Each number is 500 + 40 x the weight over its row's rms, rounded and kept within 0 to 999. Layers, rows and columns count from 0. Numbers have three digits each. The size before them is the row's rms in percent of the matrix's.

# layer 5 MLP down (transposed), 2560x640, rms 0.0375, rows 70-156, columns 320-399
101:501515489493497451499552516492524566455515429504512538470468460509535508497568512489504450477483480504545526495488515505519460496508492503460495475465489470539448508467460554505500494474502558548519475547518434533498462540474508437421512435
093:513499455384466481559545504538434519502513446542498522521507494489531444499487491517458505483431474485479516477494486507458509547481510479452464565480553513521529457548514553530519507499527439515516489462462505465530544534507588527498542426
095:537478499544497470443464461476517513500469518593521529468497478508529498522446524515567480479523473487557498552453470521518552480529540493524450517477482489454515592448459539521560478531547467542478506510437460468548430498531450518466473514
096:550541471513480464523498526549535579561455571484539482523506510547507503564448490527540461572514548457562522548467492522468493560472537506530553456522563507479552529537449536485479492431420528558443426462527537494493507484558506478485555486
104:523530573486483497472400379456502413484495484418408503519515494442491510429548467505523449516565450437534551464505568486482554531531484484475520550457559478471459561524478542532541453465508567506496446456496499495525526450497495491559520570
095:484476504511514516507493496488508501481492497496513493503489476497519513500508522500482483508471509495508510502499523500506525504511503486512511492472500520492486511520511490505503501494492505498499501490503504498497499491517507494517497499
108:524498500411559573466496549502511464507570520531495561594497491553497441483487510486502478519592493565569555427475527533528475558498477530464541468511523497455511489474500523497435494516522513480545493514522510495455458487610489549460498414
100:542493489522452469486541541454474485606489514446480463522499492502509446468394568483479595426479485554472490458444545452527462532453535539475524509510462453507548537593603448468446529440485508476544547517544537449505503507499459479457452478
093:514496506559557540511445502487497476518408443523486529484475433542536502497541417470461495456531480458476462508473517505512535515475509507542474496499467498459511452567469443532506539519504464481503442537496484529454522560510486590512537480
107:516461515438538443519503416510546523485521546485490449469499544475505522509534498439534509521507491493533527455533470445508476598492574500532459446429548477422437507571508453482545459490580529574527555569469520515430402552461490406474485507
098:538530427446518468548507491496556537500516480498510493484397548525430499563493500534526485452536525541555528525494538428472446519471478514471517425430490517488460532528556497415482544514465403528454505490414464504427480432465533456551528502
105:497495506512559485540443552476536426563495444493457443513519481537524539516542491461516531527522430411519503492460532491516606505521509427472465531503558466446493491529464486457479526473469546510531467446482513524455545566479556582479525527
098:520539494457463519506508521499472491533448458485495438479469504539570488530498460500582520442521474491491510496475482534527513508484489506498533469499517503445525443489541526427513494497461567489437460521466509480491495510396540510503509529
089:455511609490477407524461524460468489472436527487458490443505514527509489514512496498470498439503546521510524526524532497485542516432593535511532518498506451533443537492423519508486442452584578522456587455498516460573575548424539526563478510
107:482502494515494496497488499482491477500498522526508503495499527495487512523505504527516495490477510503512520509495493491498493502492510520499508497479502505488470504507506491499510512493486493518496492492499491505488506503484485464487461503
105:578497465569433470485483534489507521535519495552452514516582546446434495536513534447455459458500496547420464566460504515538518485477507508567523588496524488523471540631478541545500493457433499479554499535549469478497550573528449492566478623
111:583578557505482402576498475523501530508490549469456490382529528513516526528483482573531586530494481503470531520467519458458561527466491500506458464530543476487484430563494491474546458556436518443487379389524522477498511505443526472512536520
103:493536539483499504495503532475466528586498447622453566489498472503488475451557472459416450499558504478544492495562462439478478503534497478496516582476448450522451491504526534562422486496525490507517509512505504466504421492483534477536465490
113:603520386460548458527516493491514508527567594485493527421522486500520551511468520487503523520514482465477484481492521540447546548430516524478523449462498556481536492521492585497537461477503522520547449461510516565450434433554570535474416514
094:508451499555515507524432522487481423465446487490488535491528484517467475512554528530514489503433506454488551554498454454494469424495480484509491497488539493516565494453586483470490485524494526443579424412503463527587455459466487464554522570
107:473436551531522486491491448560441510524438495415471527543533481518604488522521466544556548550436486512475474543547524478450508491551495519490476461539520480509598464432523423424499495444507520516488470525444467473489501529467529533459480503
091:494476470451496486487494499513494499504478486489507458454540471536490539450619528461487552499480476459485563538498441464505507532574533468511545491527470451535517521523519529555489485434500466524560480490472450525483461469604518461417514538
089:515575424461476494490523435538464521449467404502444514510551427551516503503543512479535500491450479417512471507484568516432483583484563558421561485480504543507492392465501485434509538513518488503513491518474521490518537520473459512496481545
097:507525510510495526457512440528502499561469489484469607545441431451460477516542502475513512556531516529470493534511482521463489489504530490471502511460419508482460472517472498556487479439546485469543481545529427480505539496544507458557541462
086:472487531438501547500486528488425512507496479524539496473472464574501393442540508542500507479554615506468538554494543519463548528524503627466532499515522528470493467445492533466541479441441460532471582454497506440518459522424473468507531488
085:523528511467466527559481507387521525503454518518560509512542483509553535462541528526493511538489527455505540517494497583406638597480552474518500472519574504550521527534448517505516511518500507531511495503513515545481560516540513442487419549
091:454524494578453567513513540485472517549526468519515480580487521544551501464435558514410559475481593503492568469538524470457495511493506546543504541460567484459542518471467527530492561527459578463496542481530515390513516518495436487499472547
086:485493502527438522512543472496465505515491571454499575543437490619531509468493455496498496554469475476500448542487502539468549493531533510524528448516501492583514530587526480501540482484534521467450522488481488521537445511486550556480500555
095:475514477500521483455439515495397542591553440468495477490494490494451521454533508535567522513574421516570522414567535539503507498503548520429446478457476487460523512461478482550502434461470584563470491521454433500473529506584519492508520471
106:503458385476502536491530445476456536522490584450443503543465479433562536565539476523510530459537443478525452490439449534531502547477472508485525541509499515436532532543539541538501433492505474450515432499552509469522495522536539517550534541
084:475496494515416600527476481516477474482563535528456519536497511503490552473550490476440463578506474530453530493513528506497512468458461500456537459517469446510521469549552491494493490485504571530465469433492540484527532416470522525444524489
098:482449557484489527586451522569577477491515514543503398475523479526482555493503472501494503489490476452522526489474559499517483470540467452462522489472542506532460516437470512469545432501558535538491475412488562520552459478509482491491520468
096:511464512417523531435510426498479575474471513539483541523491533520494535486477460489477457577563459455545549442485471464495526518491510443487525523468523426542538539472534488545481500476587482504475467491432443524494547504500497497446524547
095:448489468510481465474480447492480547506561512414542476503544539536450506457512525472493491482506474473501474440547444460511535469463526483479527524523502558488588491533535515434505548545535494504463464504480531497496484445499517588527542480
106:554549464431526565516522518516475486486516565542512546541536517449566475498573480448552508444503478512514490499469470544550474523458498484527462456538454533446534476504561529539544406487425506480515539459495477514518522528524467469457525488
102:437519484575479437544437478459487452530499541539502455490432453502473486499543480557556473569462527494488506512507475483446488472474496469568514597452557452555518569516528575440563514543511512557510497511480499412528404435471442471565527451
104:444391479464472550459478482575565522533472472519511526410477477548547451545554504442517448489476496497456550557547499461494534496475545413392524462508543488410438495530549444520547434486472488477516456479504542451478608468488466449497501501
104:455487562394510449483456539498521500465438467519444481587498479483449456504483482528517494539544512497429507528507486489517497546512445534480434555518553487537472468492473455507515505584501485477492498477452494578562501457510494499512462471
111:504524455432480530507555546484453544467521516554552516574503562456532463499486516401489528439448493535533522403506498453540497526481563448505504499479567583464459497443546527510562482449512476469531498495487511509496544510572493460470538468
118:511481530487521528417566472448459523455431541519520616501476492510511502507473501577562535503442485483511511531400515524523501558488528478524503382498486514476566475521471457548494468552514510523467430524539445482529441515410478572414513437
089:452487514565490450490510413575571473462411464428499447560577490559499480559449474541512523477513493531463400560530520535544562517490452475498564528446515539501503431506468480508520576521479533444445561491499422513520480515541562561511445551
090:449599493461464543449547534486503566589477523456509429527496459494526601513482518505499481530496510517527537498519469533480545473502481464481514497460529490466515490513529406551499580536476566498468454472483455484489619464467501488536474533
103:525484495490484416530438534483471526575499553468450517584574454567486571496429603519477503518503487515500537488539548565510504429556479527511524484477535545560521463477422453398489468520475540560464485541482467522526533501468473470506474435
099:541494471549494493543501478477496474463479486557526486507483568505437526491464555570499495537527486533448490493479509546531530560564489463474485538463501577531429465466497534518552483501521497580559426508495571543458424574459514445517564476
098:524508485489475503481478510503465469472439542451490485605452504514560566486531553497477426518435517549490462442458433522515541510541422525416486518469560486577531449496440518497494417580544458452555525481403435513596497472526489435471499488
087:482509542495490497521476469480508506508497512561478450462517434546547585512496516516420435517578500493552485455538527484529527550428473532460518546499580507560585499420536460510546487483459513483510447437498462523425489499553485521397482519
101:486588470501511470537536475567486500528492534520521522531529509454480465452397573550554471530510478470505459617530519488522505474465420483510486528502443397559392474484554478459529514432488457543490564510526523459496483489529484568464517511
076:517536499456519355496512475459522425455531505509487556457440455561479499501535465503519526545494460442477456511506524455468421523558491527456460473505503460493493478418518498451500541497543477493499453509505511517495502512417548510456495495
094:521566390611507501510534487536527494498546532497520482465528478510520502501494560530461557469443505415437486517505448500524535474551527534501461464470487499442451540488475494501538445488455497552511457513466497483522474531483489496549509478
097:473500536510433543484548506470433554486509504553530501486498518475525532525530551490490468521491503481596482554445416514493477585527561512477487507490479498521535492444448468482451508523492545489550538519564537478545523441462532527505541498
097:543540465482557451486565501503435523531482506537490582456520470486470531496506453427479489493529505513485537494504441497478499451516585538530508527646552516532475507481477493547556532494495486445501518540514492548473525580458517470506562473
085:509505489531547558449514523473523490480499453500488528472524445484454507476517513526541513538532496510507509506501475503500487461521542442480495509459504457472524467436502520528413511534528496540518485462474530455529472460499473547492536523
108:478524518528500525484499542432490465516536524470489535395534510505508520474558521505427501537514496573469502521511523550526486519532503437530561500444535511496429574534442481541471436501448447527471477496485517498513642550526504438484539590
099:502437529521479466504471559481486500506537532468508491441470479505465502532505560474538501520522541505541496588512462540537454482533512481436524575515527510462521436440596474439511507535521514507589489538528472496507452477510575506513460415
091:496501462510535548447498537509505490493492445525543500525508542564528477471447511571494529490520523531540548515546526480431451517565504553409454454509509508553506475467468432563503496530530579549400528539452547484472546496646453521441558505
100:541504542530559528438524416523490507482511489451422449506425498539475524523457562516500557511440497530506465552499529554532501536506461437512446500477598501467503507489534545522625509495564459494506536599408473524497508457535537548444461481
097:446553427497489479466573570516551405443485508527528459378528490462516467525463522455453498493469523519504459451600472463542372472463559544464504475501482518459441554546438465529458504514525509513524467538485600525485544508508567486479457516
113:471518489505561505447482542410489495429504465518529541430499492545452508473487495475489530492517481515580475518525453451489448459521550473409440529505527506505465503482529439507512477496455584538498464516506512502514500431495524466525442478
102:553569421466474546494509532473490567402496600494546486566510498476569472504493515520461511484471447484496490525480579547551496475488590507463524467467542527540483491517548563541448564497527468463569557434485568470539547514522524507554516443
111:503466514526480476503514528505455561533459478502471418535538567550468531427578405518507528474474512527501516522405564468560470519396593444596480506533519462448573512549526420531508458477525515533556556539530488478493488574446637527594477510
109:494439506469471531571552493584445512585507500448537497473507439491463467506521468477533503552543502462497412530467502454459552496505438439525443513479476468487486497592468537483528486516487435526524518507515483495447520498512562508568528415
098:588510495508463547552460501530505523466500479543491394568480476511514548506479488563457530531480453536453513502543572530451484455533451547529487524479474501500540440554472497579517472470564441504537410436476512561512547530514547508486532515
088:491478512481424465535428421526467456506551470500478522574548550502506502487426439472508491531461509520530484510529508480508602507549505511493487474503456570532514441494576506498463496487469436575500457549465577417498517530490457541474469523
108:507543603516602494500442509539561510516443561471477557478510474479551491472449504495532543471536453444524477474531488482530504521453529505577447485436472542498528527516562470527478492501411524553535437536533481506503526526522442505465553475
104:531550504500505542486525430472486465490427471455517487527506534495494526518552520509463497407519467555522544555471535463511492493480519515496486575445488482566539444531510468510445449502443518479514528501494531519496548517564530525531509490
109:513485466519497526501491556498537468496531511558497376543503479549484479484456454484440476549464538439494527458525436530547475470534472487525481496524529499482535464526503448510523480557478431508556482506481486557570462501467505498564512531
099:514449539478485463507495533410493545498447533503533512475485490502461488490449533515549531536528486532515483528431456490466532549529524506455472448568481410512421487499564520447534524492487469455487459526485470512422555490466460585592452364
094:400493496505489535420500448508518501547478537540550489484494521499483527476484451520494451528468507494464481507506500510470403483505485454511549505443551455501446534513520554467430567557466462448496467477499506506479528462539480502481566505
094:478584446426561548492522554435468505393505537553531542487460482596489514495472488494472470521507513487563492553490475533518452505461549481486447538434510507521533470551482507531578540489575484496493476508470496522542542456510497543571474547
101:495507482516502512498519517515483499505493515501532511503495522485509503512504510503517489485455517515491500504501487483501496510514510502522495490486494495466468492518510507499496515512480493510476486499493506513485498512521492484494507476
094:498497494493505481497518508449506504488479493487521500509482497518475480508488512515522490492475514518482509500507486504489505502495515492486458508475477487493518484499493493522489504511508495506509476505488475508509523513476500483512476511
102:520472427502441568505533519534564519421483505517468490520581524468488508552515538490411541507523518414535467560514525493483495548530500504517454535446476477526424539453495488509611526490559465426490579475550551447511514461501509497531473549
098:469533529530449517511482487428482462392475520518531550412479470466415547511472530502512463463476493500456463403428444458557473374537526501512480454473510501556488504442503532503425539432519470487556510516508520514507415453551495453552518539
097:524469559492529500543484522475498534477479499485576457463442464443536439428406499441513552540547507451455585427588504491500471507517560465489521523459488509480511471525568537467508472461469454468528537503460476427513534493454535536467477548
095:541563503459548508550531466559545464408540499511532496495441559459474458485543448428514519452376527518469497445538490486507490509531532435473451459484517516514483449436490542540481394504449450454549582489530539533437458576549508497479591431
092:548549460490457511529537446473504550537466491504444547451531447575536526483534462511537499507554454461443492479494509449479428500481448502509530455490444434397583469471535512438357451505513549558432464503477478526471497469432487506470442481
114:503583521546517438487501573419443497455419506480521520501461475594453488536497537502438484552456438466368467538456473525484535488452517463441476512554465471487449446473502496432484487450460452512514496532476475533448470526478490505547600449
112:494451462485514555470549471589475497490469468567497506434528521560550492517504442487449495506498524489457455476450471506549457460476488449513524487557520479411547514463514532530420502522465435524558477499570562499548460511528450475521508481
106:532480520460524487485466467523512529488535523495531533432451537471451493559542515521487496469553536498508491426552498475459509489454527510507414482463547526475489497533491511477478516423541479454544448483515535565501471528535529439486543543
097:508505498491507508507582466486421451523507467448490572527569552494473430526573506483521515533467524547481473519466503592524468517585563467556473472545522452544454501421459490499481496542499478457540543552502572564500500472511459474443518548
097:398525456441474530507482452525572487565490464489523462490511524440503535451435536542592498462544489508499497513449488499570530499437421490522497505472552476465523497463458531473521391447439564434477512477502519478571409460487510591511485542
099:520588517520455509502547513563408541483445487489466484520570449484476579522525495442465463526543428566543503563492504484453522435561634481536517518554504507527509513475501507479508494483489508498438534547530477501553437462432507448503467560
108:526516512560545413514434442487437568565527464491502552523497480496520414468481572473513582539498520484482537482533488469518484564540533497475540549444459488633454506515530498504459449528500510568393528501397530548547513465473479500474566451
100:505417507555435572551456491528527473512434556530448506469498540470414508557480513512470522496534509572471527522496564516478467501581517495512524476524472465440486532545510539471469527436474498424481527529503491395549557475551492537487493525
091:469506479514417524514556503514488346521478497546480471492551515492454469501508488501617459453450504529519486505437436492568519525522430472446523517456456505499534479535515453535457476436523562550490477505515492520527514567462453490528515484
098:478512466504515499413478499520482471503476550428488517544570463504463542489515434510484440477574374504515496475533527475491469443518486455556474478479507459532510525491497465474516462527491537466453408431505506524488513453503502496512509476
094:549498543510501537521576442539491481469492542535590462505487522438531456515524421419495514430464485530458472462477475460529484524475496480481471452502473508463508456508508496491461449511459520514443527517468552511493495494544513463432472483
# layer 5 MLP up, 2560x640, rms 0.0442, rows 71-156, columns 320-399
105:539542472456453547563496529499523543534425504550590457510429497416510500438481433513538479426464449545486502453519518552525514496479573500524484435479529554470447440552447512481506496493427588539537516565503441456468503534525498447578484495
086:470529467499459427540493547619494496554466486478475498497530502537512479531528505486457472502454496434442488539497516645426471545502459484516511468496499554508473391479518479556496432495571513451431538470488481483528521418517547481464507496
102:564477551487411527532516484489414483505524452475530494507463526484527535524593460490432518544489468484493491443514484502458549540531455501528506428335527520487457476460514503500520487520403537456483463470466517483504485413559477502445513522
094:577499537592506492530519524532548480525479507479433403498548526465521476475532524498466546484527521503457478402545535486535520510510501553542574501506471491504541550483489482401514504536501496457460503486509510457531504494540512535606506518
135:477484540521508450504509524516521525539461554517526510498553481406483487493517544497511476500409489509559519481539521456502524531533519470538530505459514472474468486481488477560470558459427446439445495521518474539501513494468534419479444490
102:505543458601444529536576439499497567502510447481511463469466538498473516474504454535474505464481519508419469538509455469436530531512495532525478517503459531530459465479415482462549474486555460517487496502466548454506508479447537460465503559
097:526525509544458566499492469477481486487480523512563506471471466481505527492575440513528493510507437403483496451556415542467550503512488529552487478457514511498572513453414437515505497553496519527502462460475534488497503489583508551453517531
102:574460478486543510553460450505460482489525492504494524570456515455494556535599461502500523491477477451485514421575426527498494511443543472459509506473462485499574481547561483455492475505420465437540443452543602434453441421511491391514527470
095:544499509485474518517550504535466535519509543548508502540524509445502554504534489445513513444454454484519525495503509502496444487379586499558481459559482532439515466456543498453495474494453433523497534463430542548531468567494440430508557429
102:516481488486490478507523512497562496462484474540549455479416505444480490498590479546538487420459563537430467512421499557499553427538517555477511446529490479492486485475502498500448450444382549533468501510511474484489525503498465511510532498
108:577450465484484470440559496549426467551507482526536546574446488517524546393456450516500469466403516471474500505539502468389512522517469489436519403560520461520479492472471441533494525428465464508464512498443470481505531535548446474467532527
099:447496478487444537515509468492479489475505557445466515536536499465484470468555483481545487515500476592505515497510540441501463428505590527495381536503486466469490489501524526498483495449508553592529468572491513508497504473546410462505525487
095:536527406451479606481487487521505497495501478466543493528498477529503515466528556506531496498510460419475540461545465574479476573539469452532500539522514529476574484493599460535529526472456453481553477597473489510460489476589548509428541429
167:462488468531491465533494551513444508508470541533525494536533502437479540463507540527475521504420462499549535520525452462476502515504480450585539470435559507446438509498522525536469545464432450464444499551549457501464539485495505416486468500
105:494495462478529512492503406542496462400498507494505486485482495561566396548484484556541559505532529523459500448506515550463446512480498507480466432522470450478548495527510522425468506497536512516531553550483473507472472451506480502469515443
107:534509489549505542526456502522476475521551548580504488535468527480497461507532545433425631477490493456566478554489441497515456476510423503534435485509533518539488530474529480508520475501507502453475472427478571436449415512496484393576496530
097:491574529552480489514537477472502516486569458524469457587593555462483408504487493477485471405478511420494478462492445514488515529475595403527527525490472406539522482487508530502534516482487457462532561574488465528486543527494478452458474490
109:464490572450522444534509506477545537518497499490523493531540524470501408415515508450449440509460494507549508520522470479492495453546532406543474501495468475510501481485527549472485530485511429507453507585488493476501521568464400441488478528
096:464528467541476441509524530482488509548465548505482527570450492503548503526490506560513473496480409562459527478463493462478468545500448447507495461497515504485476519446555422551560543579421467573514452546425449483495476452511441505551488463
105:519488513494489469500476532574534418505471451537493465497525534489533382450519493507504491541481518469536482490472498452470503450525509505452534534544465519506493468501483541565452459517493454420448463456480519534543491517481493505439561471
092:498493509471520494553544504512483445542471527526496564483490510471544499579410497492516591489471534599514499483554498469538526507455544530486415507510516490498482492522497557554375454440550556427489645514557452505516463498516465468518509567
100:477437558531503490518474531528459414426551525483486529502563518411593478496504467504486522501515443528486508399536539493523569497519557445491415510504461452504531534472536569472534503534498422424537540581482497473506537472503485480500554491
102:512558436504410562560509484519506465490539537497564492485564509518563444496541491466482512486483502492530513419457551475479490537443474477552548493517523495421496475388534455521448514536473510439456490532526532521494544461481469521478460467
087:426462448539489544511480451453543472477492480512507555497489481496546564448478550518515459515504404556456515463483518487410422427529540446556515504429479532551517529539555457524546488506512409475499551627491497536483574484501543483549513571
083:452448473481587482508515502544501541416516491485556495461460502524456431489479487470569463475494555551454497482509478466506451445481505545498533540452535501440451457437477429530482529458433518583531503520497538458510464513474468473446506555
082:539441463445525491503497542581348491523551498550547475474499466466485472480507492545552446449445510495526484487465432443503538447510491502453483421537471468485447404467502513568463423510469409478493486581492522501476489525546525509460535488
095:466447583457442436458569552611471480531475532513482531490510479474513483463518515536514478486438577424487505485498546519541509452512469535485441435561497508458491503435522463498514498431478506440496541478468442543465536544503455455415522476
091:514371515463519496545520463532534535544459485569491457514431511494538463496466527478444554376483558482503451493483456489477459530453475470530535507561511499536537472509497464488493414563519478411451514452504518536486499460530581483564456494
102:483533524445516457549513533464538467541481543492508491496429480516549543446523557536536502482514569499483491486500524567554465437458539529479471515501520524478504474473506485521562418500484553509596534573499480519427461486507503392522471514
082:513428534519497445563494515484542528448482492496504513500545492468455429545492572504534472551481532510518562568459456458522562580547556492496492536432484510432484537517465458520545482491524507495568546560405501508549552527508504449460454522
100:538489524510527459503508487571539439525469565475536561554445506474487547540468522498482505491481505554495458521439436503459454535512510429511444472423500558553460466554472499506475500485488513459522494503521518546475468527553459476500496518
093:485516449461433509488487455505567513518515471508543499578515522412564532467544494497547528537541497513477434470446492502491519533495508485482545515504456510488473451553495530509496473523492412509510481578550489506516504568551502542503544521
106:463518457490453560482530525483499522477555483517528485573580531436540484521591539521393478520501464468468485448526502503511508497507483549524599494494493581445517484506541457518560458550432463487515430471494534528448501465512422480514585485
085:570508559452511550480512492498521454499483467494539579504522479454577548479578472434513511430526510460484494501461451534521476461499424469478473449531481550483560481525580503512519454515439552414540517519442488526528565473527461424430503470
101:571450430471512553524528538551446527556471520502480555536429468471523434520512475446515522561502584538499495533524498544493453457490531494563573385553496521455475586498527460528603489463379494496576473520461515612511487451479445484564570435
109:471593504462432533504475502507512479438587537448531520547615486493483425424556395452441528499422517478529536461483486496478509562480557509521544437466458460463487490503488463481541510491430524559523523511497492442479551441493514488475545475
104:483487472547514509499465542537526487577510517496501583487468486447536453441518491517451497496442459526464511416492505520485480432518504426522512501450486491463493482493522519512531461522503464536527484580534470502526496487509476454529565347
093:542524429457504472585492480506467548498502532501469484535505481489532428466502447466506584486442561457503465431515473536547493580527497413492536484502554493451438454545562490470501448445495537501476505487434503530485509475495510492454597515
105:555500464522604511466479490531493436444475440560461519579591579448512482480543403465424528477478536503461535525415514595468546581508475443460497526514453556549507482473500486485627524551526507464461499496556506512504490528517514542491465409
097:526527470516567466494533470548534442577513459521574536502429557549469542532583542494520518466501496515532450550542542495451511498513499541478541502533387473515526461486520512527479457554486487476496442499538496469491492450511471467437515502
089:540478548480463463566521500523500487544497537520494451531493534509616492582519536482459570464508468504496443464497483499491541595446483522494429553523488524505492499488467550470472447476479532435465502443422530466528520492477480455509466549
105:470536522463513406551488588566487494477418542483519491535500540525529493521485469513495519546535514539538501479447548519499515509568439477512512511550509486486501406562477523472503401562540510487526536523442539569490515516480483470525515492
095:481537525490440550479493540472495527457539532483535481548496474537543521429530475494558506514415484477559498475476433438418459425446510517513511447496577496459569566526488445473471509500468514407462501525515477471508467471550447536495475542
101:486503596467524464564588534564457536529473469464453509518518535501480509534510504489489458441472447485438445478579539504488509403470451500558497493442507463552536453525498525499455467490431481440497508530458552561425545531536544501440460495
094:470492490446472467530475569515531502513507480491462532486518532473480530503522576491543520488487439443483463416501467504511521498512563488484461551477484521496439507455527570460579515534451526572590505571477500505497428524539472446539457472
103:494495415505509563468461464467454503526471495432513578495524538520540453487567426474475525423482511503436574463499459498463496524492527459521488477522474460463501536489519489474549526503488507544556498510457475548518499524476563457508427500
091:524570501417481456505497471549394499551494513477493470533480510524486443591470410464509537491424489466488427428552497468518473530513475435503509509533464508520490505540518497525480474464455509481532524506487512494495578438518513494510487495
101:573488523461494503519509544505456527538507511480510438513484559459547511471486502477555561427491453463401515468558481477499474544440450475588511501530487560532481517481450531527514437526541460505503554476577472474497505427544488482513456464
102:449504501516587464453521576588489575444497543441537525527589506556489544523417513446533502536401499487483528556582486456544529507494572514532516461464531514510488532470490476453542527486470452495555551557483509544511516523485429526447579455
096:494499489507444540575516489456485487494497475583513546490475496544577513503484535523489537436487531526534488577502510460596528486480494536552512540503465533505474528595470528412498445496507567564464552488453592589449478531475502451543559463
095:503474473487495512443464487544526498547518569496488560496443539515501486570487484517529479479447455542535534483452510504474478458487473539489586474559476519473489481484486518492480407522451522436518594438527468566473482497530493499479469474
105:572532496455499500491590476518482455509492471521504457549468551479531485509425512538566516459502560463495503555547469573493497458465517566482489461505474497542424436369526473504465472567524442548449596487538424454541505505574557519505522510
101:499529471492521462538507525569525514461532520585554554506493572535495481464494531523550460488473578511468493552558501558479490519558464498518566521515506510504425522504422442501471492431544526512444554484557500509476479430502479444510535517
086:497502516524498480521418509500592495434523541453433499479537504520550520544504618474465550510508519433546560527514474518580479566465456484594539528498449465461479522534439499533554452413473546509519516450546517442482454520416423502581447482
103:514518621516447521480516415572500426507530519413504490543631522585483493489471507445400469503472529476479543510517486479495528551537492436515439444490536498485483471520470512515589512403467467475497482478474479490436529484475462507506494538
094:621488509420501574485515512526494479526499492507475475551454491459468454461491481454503494470568477520441472432592526562525517505464495481522442507565528393496515475534605526499562394516520459448489578466497507458393504534486509531547445447
106:569538446475586446484456482531507417526570529501484488519542515517561491528534451502427508539500477540488531479474481445378505532493487477511523499573446481523459494472528456477490508446472526546579500483531487488441452506449436471590493513
098:474458505484541485426528445556500466493464534433554463606551528531515377450441515466522560489430585525396439471497520540569456561509487499504454460520465563486523452488481560506505529488483455468512506470498501512522487476532448497504518479
103:526511500464540526485496516531515471542521524465510512468507521528596469548479505506496639507523500518466440476462510512480505565538478462521394574500425572435467506526496539561533568547499494483452455425444484521512529441526517492497561540
114:601475482428557522492449521555456515432513530554515523537535496462520472501496471529495543471509503442509520454504524553506421553533511410458486442489508494444451426474518535461457543485464452515502473528544495472551509510452494472551581506
102:484504538475515506509460512577513541456456491491542579504515488483497529467535469506563447490392530451429494475590500434398532434527523511534497504491510517505558464546487602622481474467529519491547522526480452526466485501530465471451476517
085:526573511591593491467528452484455427539540514478494467436508505418528540522538445489496460434550479469507468435535477475510454486455450438494475512489497455509498514452529547483539570501435547478525498571477549551592479469517488468550540565
103:549548592531515438489545491490520590526501476440506426544465502443556454469495483459489522546503448515449481499531510525495524593478461473499507543452524543526451455491532532469464517384506496444472490548540505473538485440489500483472524454
106:452400576495560559496412471507460536398521527454481488507470541530490455511426496473521496491471575432475527429555446457493417539484534561507525495501499483495498485512507482498551429491471552523533606530507496578469472445521455409486465540
099:487496573601420458519531469547515512460518517508510507476480568518425448408475461532474493509519567477430435567502455503440568486463458513470475515455516521527525451450465480529508492583537512485466512434449565548518491444580526482546499468
095:548540544395570530538544516491495468448468503545506503485533520519503486526505493520440524494476467496507510511447488487576463516475468498513482501477537538456506505445519426518564539490464482488450526495442517484509471526577497441467467512
091:488445487427557596481506523448532531508455524528513492486513525370530503516536512542481526487550528485540415459502575532502533506445486482487462487478435538485466509471510541454481473552483442456525493521505446481446578496528531509469546463
097:591477504578483522520577551488572545502494442522486503537431495479474486573536506532556494465513475548504475466577402466548542450527490455490541493480490527437477499513552489478493462488508525513491460490507429507506546470479541457457505407
114:495493479540456454515520531541466518527450557528561527495564513458503473475489537516454453473397493512583508506523483481551478524522568426523532482494499489446413497469523513505441541501450508494452508532529466485548554506508500488448439476
113:449514484559468511519535506500505534522491531511587529499528524427458520481547544487517446516396474494521545495477468524455467539514546455587531471446524486436494492462596475550492522445420487482561476522527490537435519559503528450412483507
098:509503562485466465440504475471502518513527578479480485476461487519547514535504456513523524486463471506477517467589431479560544492435528480480484429470525585429535455503472471530435532510450562597483428504409532562475494549462529454422487430
103:518404472513533518580511466500467491494456489542463495539547505500534475504532505495479472474545485500529494491565537536489474482530496474579505510484484499484511464510550490481538494517481548497450492413421527502458534500486559458437498482
093:475509440483512455483481528487494567537498477513522519551436475490515501481544462521486489514417538510483485533514473482420537425509542482549539392525535524515433447501471444490442496503508498497467501479553525613489486528453545464496528437
087:566527502486421475545500420512546512478568501463497491530465517500500524547587467447533489425498420484447509451485531526530520593519503483483527541491521625473508495486510526535494469454443464493516514458490483568471514564505482452452508474
095:489446554474548466496482465553550590571496514458521515513557499482542427459481508426395484441471547486541512504541538496498528501539596508544465496434492458500464499429464488501557521615518359441542554480500541510434564513524554476456509455
104:594624476516558460516512485512564469455545496486481452518421525518480465469505524502463545426485577524456503494502439510515479525452484509460552530472500526483472520544475501527462434465483511501457549439488449498510542530522442451578538504
117:500558515498492521461500483491416595422576513450555446527507528483476466511490480464541478541441507510523501521585462505525485506497495425564498449468459470474474483536529437475497561555510493494531433470505503514494460458444550494531533512
099:507556488529444542513528479446510452511500469511503490558557517448522485452466472475496429464476442528512510547502472552506531526486510407470547516445421491540568517471520486492561507548475531518533503517481533428491537451478507539426462446
105:569465514467474573527456419500448458421476487555521507539531545518443495465473519442501485511496505514521476536518519450512484515529407450540442515452526459521479499436490475547532502540491422439468493484556480483484479608476513490444496525
090:580535521579519537505553559539468522528521495542485503425483476496493542527515524489413536494480567440449535511520476446456534491565532456453471512503500424462431493505523495527486555498551370539534464492477534593489495509579458435490506515
103:486517559536433530601470499450559512476504524483452538499499506473502490479480441501497476507425560465454483471567488455527531486457532495434549494323462470512483448495504512490515463486481505537540487540409525580530440482475532463499543486
102:486450490487517515514460490513459461434414458503518452482506509569405431500407498456532513471485526548481527511577490459448492509467479522508551473476509464517547504498456397544432423459450471492506547461443458502479507503483544527512523513
104:506487557473508432435569520632516531547496482413491459502459529475551466517528462458525492475491506522492448410545487515476550506497526539567522454547497523464454471505492412481503532572500520453489537476553469551520548438564481490487494494
088:526470478510495513483437506484487439529492457468494432497492523537442521392524512450504490529455500549452530456569501535453483498444488475576479439504512481530561492503459420447484456531449520465584473425454559509529543520447487482545517593
102:483459535446442488466561510490512514562465461536533480538457563538508474513485549500577526539487497516493447506558487437540544519531439541452525455559492559514420540577586470557509448473508467582487527545445482501530535454581486505439494540
081:495518480476485525541518467501477479474520537504549444498462556442528447471559469479549516439542483483450499510507437513510492521503451380464436523506534509471483464473525505465481423516470488482487554552523440530471537540513539494446526493